Part of a small language model's weights.
Size: 15 layers, MLP 128 squared ReLU.
Architecture: rotary positions, no biases in attention or MLP, embeddings untied during training, normalized queries and keys, gated attention, exclusive self-attention, learned residual scales, capped logits.
Training: a variant of Adam for these matrices, 136M tokens.
Each number is 500 + 50 x the weight over its row's rms, rounded and kept within 0 to 999. Layers, rows and columns count from 0. Numbers have three digits each. The size before them is the row's rms in percent of the matrix's.

# q: layer 5 attention query, 64x64, rms 0.252, rows 0-31, columns 32-63
# k: layer 5 attention key, 64x64, rms 0.249, rows 0-31, columns 32-63
# v: layer 5 attention value, 64x64, rms 0.265, rows 0-4, columns 32-63
# o: layer 5 attention output (transposed), 64x64, rms 0.266, rows 0-3, columns 32-63
q0 094:528481576468539526534538424501419494511527557428458519460581466568458368514507464460505442577440
k0 120:477425428504486512520527438458512517512498464505391551503508466574521478533476494545567499478574
q1 107:507604458508547459565486571504439460463453442518449450502575489574548537536577492478479528483511
k1 101:562529476478482450506417494523431548453472529378442505554381512500540496498479477499531421554433
q2 131:437474569486475533486553443470532568548606529502548540522484464535482498503458560502483496517533
k2 084:476418531461455500532557492496525589528454566427502531472408492571485502469507476522520461499563
q3 135:598513510483565446539509498573418446465431577456458525475553558516472473466467451459519455492432
k3 111:596548423520500495517461506533454415517496461488502462571522553505553501520487502431461474496404
q4 120:554534534522509468524441581504501469498438557468471462464516564434457495482552462534522481528470
k4 036:386510530528536550359508505410561540453586440503434597411518447447482521441545483546507500556552
q5 173:399464486516412515461514493446587543533597452536556475522475418507522524543510532523485549486560
k5 146:439435559450473468492515513485531616508491532470517525478450454520488504458496492521560475524585
q6 189:381440561538425499448538540452594546510573479523540479472497418504512544520437556544512529483571
k6 071:452531603467445439524494609499562542551438604496485456439517546553448448440540478501546484558518
q7 092:457530558530575551534514534519507513501498536568460443442503520418443591572510420480448515502488
k7 166:517567530549516475483485566508559431510506509526482444469557556444425489554507506493513533482454
q8 084:545439477492516478534543528600477539443415479471458514589447490543477581520489484497459441569547
k8 089:552451495490512477467497544565483542514439438463522531440455531474467499336520464504452460568560
q9 072:474538422557454593481668518485589483532422523581457498560523510493457523457590491582452489446490
k9 092:498448464497554500406592566470524405439421507543508571524478492478386410477587479547480475478494
q10 073:556466519509484482456541487536500569513398493543613530594460525502421519499427548483491504408565
k10 093:543484491445523404508509585554500529498419606429538519558459506512599488577488518448495573427413
q11 092:531442590468477452456538576487456563505488496499560451588443494379529459515459534383583521512533
k11 086:609454562465501485534503481511518487485496612437516497444491459509452470584543463395482426582514
q12 078:531442524482469388553508575571461501526512525478618480522455508460560519538554499361595478562510
k12 109:485501537545534592594604513511479464552473503489524526447505493565423427468473448608463389641495
q13 087:461535345527562533470530483467540454495509385540508572552477466454469495421505485550480520470522
k13 096:492442483475541457434507459466453483402542454510540480469557392492458458504485460512486559506540
q14 061:480437540541531493550473486575522583425587484372503497509473465515473534491616496517456445608525
k14 070:495518541461553483473514453604488504364519533493493569540533504389504443546495484454503417561461
q15 071:583539571468456433504440651516566503523477426613475419444502548462406569495525466415562463461527
k15 085:472572547600538466559475587479522525459534519424447368408551515584495481530529533446533529471555
q16 090:523536405531508587526541403500550488461473491549441495415547432627485528454515536551482449423584
k16 082:531496485500566491445551534511485461399507524496435640411543443501482538364499563546525450418540
q17 094:485573421526484551484514486521538386573456488577484517512524504494538481478526505570424575457473
k17 095:428486464511488502469566530441504510597441433540501528539519404477454420477539449575494520449480
q18 067:553484491406447478540452500454438513513480506538528585560490485495485494477358554401519495505613
k18 088:562472471461562482586434502473524552529481489450464517422514435514487489434568479529507403556620
q19 079:514480422559545506647480422567505467525528552544499465549503476502483420614487529544468568546547
k19 092:490444506467528388443541502528491551542471503555482603553499431434425399428375465537505444491541
q20 072:479502510511432463538495545575451448516541480445479506572501575526547492461469475371476595555420
k20 094:464491490566492504494413524449532498548473500532527445651375513532590526516445533466525440526489
q21 074:502523578497367490579401481451504534537499585590510481489486534527505534458519506408498580405524
k21 081:435591493562474469483443461409523541547526525568425494538476601513481566504493497412526472495450
q22 090:441598376520503477563513535549576423553521394609455448477540516483452527422566509534517481448448
k22 084:417515483564508460428518573458506473450520518567531448482552475579442425455445499513501507490454
q23 087:517490475538550585496544445431530443446527506489442462448531409543544575501501545524450543430543
k23 103:503565450524488508546587486425508452559543518512368521478588391554516574439523514548522470479464
q24 079:583427485495551504497488575488520514456488427535532474525496428438483522492550537423495493384535
k24 081:508496534457555376537444475459464538415445460461489450405531410558404524489494509500526567564469
q25 084:455523554543461382437560577545489457556403441575529483566456520466555448525482538491451501350441
k25 088:523502587486454428500396439517475448497392520533601486482474577504457485564559496486480548569409
q26 079:481453413497444486530539528469602539477528391545550524465491522385446538452572451533482477379589
k26 095:456469562496555432551481513501503483390568542456434525450597485538517460539471583435578382557433
q27 078:517519537431460439516420529509468492561503549589527493496533562503473417441546533405517543452404
k27 092:445503524578475559520394504454487511542425515573551518525463612541466483566406510539524480518482
q28 083:514470546485537513529588423394492510471532542368470590632495524480550506554380439540529526500451
k28 093:516455424457439591548438472404548519564568503410495419563425531417587547516500494548464580483494
q29 078:437511515551475482466527424478485409542508520455479530504457531463480487514480422545468497531444
k29 092:537481463478546507534486470565510431464567459452490471570458451465508436558642477561513432489526
q30 107:546431539436476416504459520530455591453475520520589493572429554482377517451497520388601490548520
k30 093:560477543492559528466443546588543551451487580424563526512473597544484417557512488463463461584491
q31 068:531510474560496458460445556515430503536439547557568416558425439567447571548444485445405490446499
k31 094:517521573596575368535477463527504539465421404522550493492450534475473592538585463422502525481458
v0 090:505556550465641443542549494466465522475414527487444498493452551444503531410515415501601415502490
o0 097:534465658476470484418499584494482565492474492475477474491491585477417442514464535465540462510495
v1 084:513515561537405552573515484499549524495568444522560467503510517560504412576538505488453525513526
o1 081:523519433554584529515569428407523460491470516462479493562414445511526592537454480600444533497548
v2 090:462494557508442508400448524412441503524518540470620488460464500381535421600434611495539513523530
o2 082:608483388588445487565473531473521479479487546499546548460520517536516581505516442566443484474567
v3 086:526473492609443551460510507541525479470609433549571504512545469579483444533536582495418517488537
o3 095:461539396523538562559521431508499419487500500499462456528470401492540576536505503567461580480495
v4 080:520482499368564446560492443502486470540447517443520440502439520442592558480479436491561466511435